config.toml
n_layer = 23
d_model = 64
n_head = 2
n_kv_head = 2
head_dim = 32
d_mlp = 256
vocab_size = 6796
activation = "tanh_gelu"
norm = "rmsnorm"
norm_place = "pre"
norm_eps = 1e-06
positions = "learned"
qk_norm = false
attn_scale = 0.177
bias = "all"
tie_embeddings = true
parallel_block = false
init = "normal"
init_std_qkv = 0.0625
init_std_o = 0.00923
init_std_up = 0.0625
init_std_down = 0.00923
optimizer = "soap_variant"
lr = 0.00886
beta1 = 0.95
beta2 = 0.95
weight_decay = 0.061
lr_head = 0.0101
grad_clip = 1.0
warmup_steps = 200
schedule = "wsd"
decay_fraction = 1.0
decay_shape = "linear"
final_lr_fraction = 0.0
batch_tokens = 32768
seq_len = 2048
doc_mask = true
train_tokens = 124500000
steps = 3800
dataset = "wikipedia_en"
Each number is 500 + 50 x the weight over its row's rms, rounded and kept within 0 to 999. Layers, rows and columns count from 0. Numbers have three digits each. The size before them is the row's rms in percent of the matrix's.

# layer 17 MLP up, 256x64, rms 0.215, rows 0-99, columns 0-63
100:486492432629438591552488499479600544571467575529505451489429433532540417525384452513550498407476538518457534442461507473485456463516476488513498563539464563512458472466523561538455431518421492
097:536527558427575522480554398462404534550420558472498365489530463501486465463557400488501487523507509559433469582569517535484484490509525519542497498562447449485430500507412414488568553543504448
097:510511516497472505403556507476498543540423463495440511531514368510511569531536535422510489430414496516442460421542444531493602428538506554460517530457495523525490478419492523439580620517505403
102:532476491542515570569433482475545496540556483506598486487477458432521426495598540494466527503529437507476473504505449557599525401439532555442434548432500641555473484514460519469456529398555510
105:523469428570412540470502387492476566491528505453493492506476492434474406453400597490533494565526521564558475498497516537509498511617544512407496549557451483516401499455413542454514526586491491
095:508583482577505553480533404570498591424577461502530445561555463426564448489455501496461521631492463572570545573483462481507508518560459478481479487498490588518512555436527528469551528575552438
107:542565485496513605588447397365476506518510481506464495491489653495546471574477508486506553468516453463510518504435544522450500476515419434451486483601514423481423525433534509560479523513466477
101:533495398640471496492486484445444584505539455458512570513452538511492445505460538482440539488546525512435543549467466567544428451549563637560475499592527550452511474553525497533561539465431495
101:530492458493484580558410494508448398524518545420502461525525413569519447487478582517453448509588429599434534499477498485558538546487522599474492465449515485515417554465464537523507449543376500
102:417459438544495427538506528560570428415536537499458399500528489514532463520520497504548560569407452467501462513569606437505470511499566547504432448539470501487430445624472474428459510457472547
098:459494476564480574416463517433474437457453490576475510420531521462521474385503471571396541487488402513512538509501435450460490433451496477456431485507473563449556496460547505499508626532415435
092:477484398541441413591446494545481517552433504415469536447574424535436477523466522560479560530494493510500479519529404531546494558519499573474558513456538458437460426488536592474539477413600533
101:551471516476571586559494471477557538558572451506421549442529533649521470472566450416434494508422576530496415572437557502485529498564478511503540442524474442450493552510516505561437505545553481
103:531532513578482590411468435495498554380477470544524442533521491562373478504479485451431499494405476506601510551453581492492490483555548444452459602487533494515497436501506441480558547506425498
089:516473524538534523542513458430469507536460572486547576438475498477490419459512439499441425628417455498521511572593460411498472461501485469625440443387536500535560506539490467521449529479541514
108:541486475446610506541439512473470364460501493544536553468427519546484448496519478433438526396509407487623524523526507548427468466581495469525497481444543563461490489477467520420453498424546442
104:525533586540525446452597528525512503454496558443411557447484516414517459509489581498456551500505558523530465498633570533535459528430564573407446521587494421454547530487473491551519512500541563
100:513609459573426503477433574513489493623471526421455515499486384489501525492432485561544547500478463541485509584539526613560572453501524500493468488398547417451503513455529502490481495472416512
107:526429491560587511492471577501517438422515477552488522495549425548575514477511505610521426546518430484552445466413575453455444496606547472456509401513484544572574474474504554512517437553472530
099:420556554566485547520569617492504528547531477487472462555479496516550509559470508435510451482454549484480523581471501421496471553430471498535495443521480470573402452445473518506459519414362612
097:552502480458609442455582445476443477409516474636548463444560502503528540568523534519442541456541533504539469425494516472513446518511548550539484552543500467417447550479533582477457546454479619
088:472423464478406519547504539530549557535463532609530518528553502546537513571482479433426547542492560535467476466422458520501571479449510460576541462511545572604490474468571444518369525425465529
096:552556476449482502520491472473454541516498452487489519455447518535444508434517477444559388485488460388530576509492521574499541445522650475433459485584492488568521501422547511544408424589512473
097:458504487526454454478548519577427418535449578568409524489456498531464570510451462531465518538489448485491557414479458515499507485508483477535508541410443461550556403465479499326470469426564495
092:476413459534493494543573512521468591435503508514447520441459539496521519507525493523453441448519473516560531547479509462431567500561489603481510639382476518472495396587505428475439495548561439
098:564468520534423559459480537537530396487490470508526570449489426510454539476525498541472414444547480427538505462491580451451476572550482568494549455472532477544338462381552496508469493479560517
099:518505518524492484517508497591478435402494518443507538548423544545538525512542512518565574501467528502593549568451589554507494575438494567444569524544431527596377475442540525443505509431437485
096:538430541528562544444529479452501542533430482418572541477569468581427513446511535432562533489479420486534595488501473471535475520525435488508421414538475564551505541413511476459556506612586466
102:485517465529588572470507485512611607544550497582504477494555494474432450541410473507485515569471469466481453599627478559504505477532486511521531403490451510483444461523557487450388491462513569
095:510484519482523540502463492465370514529534487509493583549510509517607502480592577531512420605550445570508454527468457525523524574480499471484464512507654439584498567503501511486442497601517482
093:516458477645456503447539480588457525513566518457494610525462468496512451524580521503504545496505474474494473457449425466419441494557579546488365511492410513516561490503482434433520541553447449
092:520463463465544553596465462503432484534565498524473463477486464398490515420637597481425538440521441477466575563452567457473526531428434488472458533422461475547489440510478563464489497436460450
098:470448480475526521540562484410483551511431478480462575497591610511525486462460520512422522446533441540549440494477448464577392509507573441580534537523423535440494518450507527370533533481561489
092:538485451487603470423529419464533461488526561482537413445461455538544553529502589493501518586510500474583460471468567508467534571557490467509400498472478490493465442369460462521570407567530529
095:462457536432440568487612548479533481569467532479425457523544445501487481552523437541484593523468439479563506587491434565519445442536515506509399502439583497515545502445549465511521489474499353
089:507504387420481536448441478488473459515613581558538504591569450515479567478496560589475488534599456540501478524508448539517511506444522536508521485506475604459476498537612461530517507377473515
094:495528461432549604567494468526576409552489588572523506501429482584484529484496424446465484546494482531513479513488625457479481555507548489484580509493510515476590499587484419464540578582443545
099:501533486476563551569476504565470481555405500463515451522540456485514527484517447541492443564407608525522505433528508507425550519415431551564482549584517545479505406615539598527480576510504490
117:555369514509449494548514539537588440477405552495500485508518408479557453544606535577393570450423490512501533586471518500543468533497504557486555534533476548550600494506442497492481508531462560
095:444536547460437486421523463517561501455495498621500538477490548424559539575415512575480575517504468519508546521516588528473432507523518463560498453484589537503499548502408499487493609416388498
106:523474435509495529571487511522442465528434526398519488467548532515522573578541581498447568539565503550530513509475426469496579576460500475486601526446534398372532444422511487532490429483473436
107:487461540465548515561436555516454454537510562529386466554546573471554475560497450454558481367531582499531540475516549536438503555473516515446452448511437539531409486505424509632476473543524507
093:531481426513448522519487440463520578482491465519484458481485526539526493593474522552607567512574412411552455486607599436564449508535497501506476447536504481528461540584528514611496595530461537
101:414440552469489511428532435498446448470400410453548486404382535465531493460437523512497538441559489488484525410480511429484526414522502547462510540552583575528480500472476401451495460489559500
089:507415489488481430512538486524586411527401626512496449530567438561511485502536555483507515539449487499524424496442478474486495488482597524498498506554500503610431462577377411463504521561484491
094:555485467522479572451513518520449384464514515453407602540496546520544479461440451430410432484558485483541588467464526527512511513478547553550475530408458485433407468513566534502537575464586548
103:496501608559478497478508583545442486530474488492430477385580444466485412461554472467428484558466583520536622493517484634476498535461499507439462525471463494435512553454516486540413543511497541
105:509471531561549551499451511502510450447511443524538493481402454560460484464466431454598508636499470552525462478468465519429534442446555565420443475541498555416543469546496488554441526526513633
111:488488528509524503579487581445536490506555589491442555486421587515535470578469496493418535428496438492489484558573526538556545392505528496537528443526542529571523388555488473616514564568477474
094:475463488431491511550544439486542401658459544605500545433512584525513456553540553468372566521497483491463489445503386530527518474529461472482540531459452457451492439499501499441537513545468523
092:472499461584480534490438564528462615539471554566467535510445483569597495495493516499496516476485496521373504643440607523528546458508562501510460513549488423491473504522529571471471484384517483
108:518543487534486585418478527477384578498401585488477519407523510505501539404477519621484522525540454521446564483530448512493561461412488488565526538481596569460518507474494467526535575513430529
109:450558420508495569447478422516429400515543484476403526459459441520502449485453518426538477481482571461509536478393505490437558504406493486461433486501527526582491534516529586626481554432509514
098:490533553461539521540534507516488457513476575571439514515497463525577466462573452411531378441382547518533476526485591501478493533445616473601447520442441562474459516515529437566529495503461544
100:510519490562408505520579442598531519495519487390516422415482446474491521519489513437519499503531487537570529455507620550447558552535462480448532414513473645486535557537455456552487550509547524
094:519481475485490545563529503452554528440442529521526577428537475615554495546528490492491477497604380577527513585385517455542484509520483556416495516476471512361477542533527527540571551515501517
095:570487474496474481511544467487539518488480571409495536482530492479462379654479465497470486452463529515513544557521451496528435557430474399419489540546503560580385422506469515542492507563536555
109:507586490455418485520489459449524499501518571500538644464461492572472492492544541472472528493426457496584441535482466556583508414565467559492528497477528452580490381562521468390483541474466549
101:436523537477545495496534516411463495502524364520508492564492580602528490568516479559493497490438487432597460544502435560355473453539525504449509432562522447539484476467506470488414533581519485
108:426529404511530544456445515464509498470427501465555530426520435544476536525501535493461533437489489441580547517473521491506431465476429448380473444520551549547524377487570462593501442410522438
101:491515448625494535563504506463470557493421482451413549508547509468643470455540543665548515507469455421445485505438470464528503504413493469484477509553520526556467558478505489509488563447563497
099:415470553561475500439536573512460502511487525472456492500457527512558552430609521594495465562517484567532516548470519525516476513558490598414522496538572448497472560418438588400481524499493617
104:529472479511593563588515453419501481457510522455485536472552461543513491401476473447486457495381387575542451485431518531518479501545550508483477489493549543492571546550419474430504531609602523
109:451460488510489477485579491444588423520430542421462547452556543567573449465430495509482509505548548453557583518496447618423467470516485565516481489558542552387495541546492486561487557577541460
106:619592477450485492407539538516566509486485542529518498515487476468456418520498619553615509495536527481504521482469439490570494505374523527488485460542561527573458443555552455546418467511440556
116:536450476610560575574451481507506496519485494428485528579487414493423474494567469492470488479447562604529467507458490482517605545447574511472563491502441492542594456493489546488512401485428598
110:572563503566507519538485489372429508463582408535517550478547566507500404501453500510508591539518405457532546482463472507553525458570535516480506452437495430486458540456367511443553561512479497
104:482474455544506556540564504434525549533486496515521562471469498458582571420405570569628573522494466514569504495490501573457549473505403425441514464556560529425547500559424462509529504552484561
101:550506549460488523613503489489496578486547411538486471486449552512472475499415587461555502472571462509536532535481448577547593401438583455421560519588537576467485574545506497501440520453471512
088:483455518486552457479537521610498491537504371425429456463474503498468450514514448494416555552492535486570523485515430460515525528498580366406404495554628472455526526526480471461507485511492479
098:557487482483465529533426482499614493482568533495484482531541555487544486648477466528440614526508449529505518553438486488497506571470583505538514466588398546438466568528457455435454543451428468
099:551519478609547546500535520564450422517487352556489464502461409464559485491553501435484454562596525505525567454425466543504541557490455551508443462415444583475525574518484523469474473554499521
095:429509429597510490570570502465470457587447486521488529535488577527483508559466492450521480482530551477432530479505524509532445518428551468439477483407541585602540536485386502358523530457511460
099:428531590593525523447493505519498501516532506423463483499486505523559530439490563606535418468454502500538556565490508599504465481522604552410548492521558589465493508453373552541460517572527509
105:553415633550444584489503504522550426530483558521529566547553497525548470470472510487515529530399511572512544504518430534566483463547495543491531452478483520438435406512466390543470487593468578
093:452611436527528535500518550456491484501523510497517523593432519537505597497511542514461438572506491533511596547474450468456552501552619566523454453509495415500540541433563432517443501542366479
090:423513451504471520548440518439441442455492467498393427486484441545488420482445546463549479416494487434549495489569554553480487583526540505444463566443458436434492484500596515455526519500644469
097:533479547490488512449535452486525540505573545518441541478610488515431485490528450402480546520567498504485577586405479441531561500582452433516532560582509502456571454441469620510488523434419512
097:544493403480463574431498597459472420520422545532520451494439528507457508556502554413417483514505527435536568494426556468465536483514575544532449437505450427429523431488575483532510384468510513
101:541557423494468583528518464468475407559433452517480487518619435534558535401440435539501503492565538529457561556525429587515558506484482546589605487505502470400486543473492501463459520473526530
106:474553440482521572582504508520534509511633517512581497490452540423474390467526528474515492499553410464494557514558560607503518601572440562431502435499522528473432515528540512572491509470514574
094:495559404522487385550530562460439447504446520444534566406485476474552554528478433542539509501485563574507524481469464543617441523525523495532454454478562575505530540479503486533584454617534563
105:552462501581535514526428502543514511454470543577532472461471573544464490552518537447448493565432524538580503442532502422511451359540592471438456575552556487496557408487506463486499483601562508
090:555530503561483514563469495440472540434420477498489511556391492468521384447552480486565460496546530542506478442511465600459492468508496512517455523551517620542524470422564491510577541439363471
088:573504539544493505452492470500481619471525496416423494500424392588509468549535536548500448522465502461535558532572371450426547449503512522476439616496552501452555526470452527464549497471487560
085:484552547515476498486455541505491514621488563522464468480475476438474568362506578556471529556428460580491548573567467455547470431559485493515442493450478495514438489425516433453468518634466509
109:484541455650488565578395513475531543555468516433462473447554571545543477488467503463480557437561556522541516511599449529483520376555444529515507541492534503491491499472596573491431544516480504
106:451512584559419488477489438490503590509553578498486517498515541464492498467457507486496560448468506480529590447541456466518566513420462490481550405498427484522516507402564621478499588416470608
093:529485429580543616494465504469525524603519423426545495432501500538528519474564501515500570539433507521503594559415585461519505495469500474444515499571505427545532475458570441552547523596448424
101:519555543546622535582503473517564516482531463383533499565502480488445495600488483464519548524526494584624573566477483586443503528506472498467578493522549584439589465556494487566498511491492488
108:526574537453522508484520423419522497444460521588567538481472549461479486495542601456430543440522564447607632507465485555505550473449566496497560534565530495471468520557567459491433504400489505
105:485381495628498550557428452516454490508561484448534553518486400492551612520591528459475447563470572530456565538537457486520508495399452494446539449465536488491554480534496497515513534573549561
097:630543460592528582568497454564530558525597485434500515559399547549533443458545434433554555523462518510553565449520492542519586440486546476492522484568464498476481539527490564463510548499555558
103:452446477512521460483567445545461515418530469454474563447460471535467603486531461504549470509547495570525415550415473530464444521538516538457472412583562561595531480453408429571577556485472486
104:445536552559559526627516482426429541533565459382463432504519538467447507443452478467515549541581523544456572509498553510510535562585512518451518483459555510545467574452440591509494520594511486
093:458526517539483456416484500427562578567491560511475509446571446549491537556501437506517547574595465402492536443552613505477493554591542538572450440515477448484524504507598518511527546555570524
120:467493540582491464522583622498455524512568518564469540509426570384514465570510544536532545520500556444537506395511401521451510581490478471510524524435561427518464486562499478476420583464519514
086:510462469596561482491389440555496557461445533586434572623502505585538484483554517587484493516496510523416552539532510576488472425555515548510569499540511514454409463499395500494496497487502445
100:426442458476522515505483417349494506423445529506519442472484507481448547478443591512459460444565503545575476464514465524388472604502483510505568423428499483497514536398537505414528505506518540
104:511537531512535529534486455519545553447427586453473596504365484465457514473609539463483452426516521443492549492536410535489526565454412537433510552521558468490442496484543556485470508590428573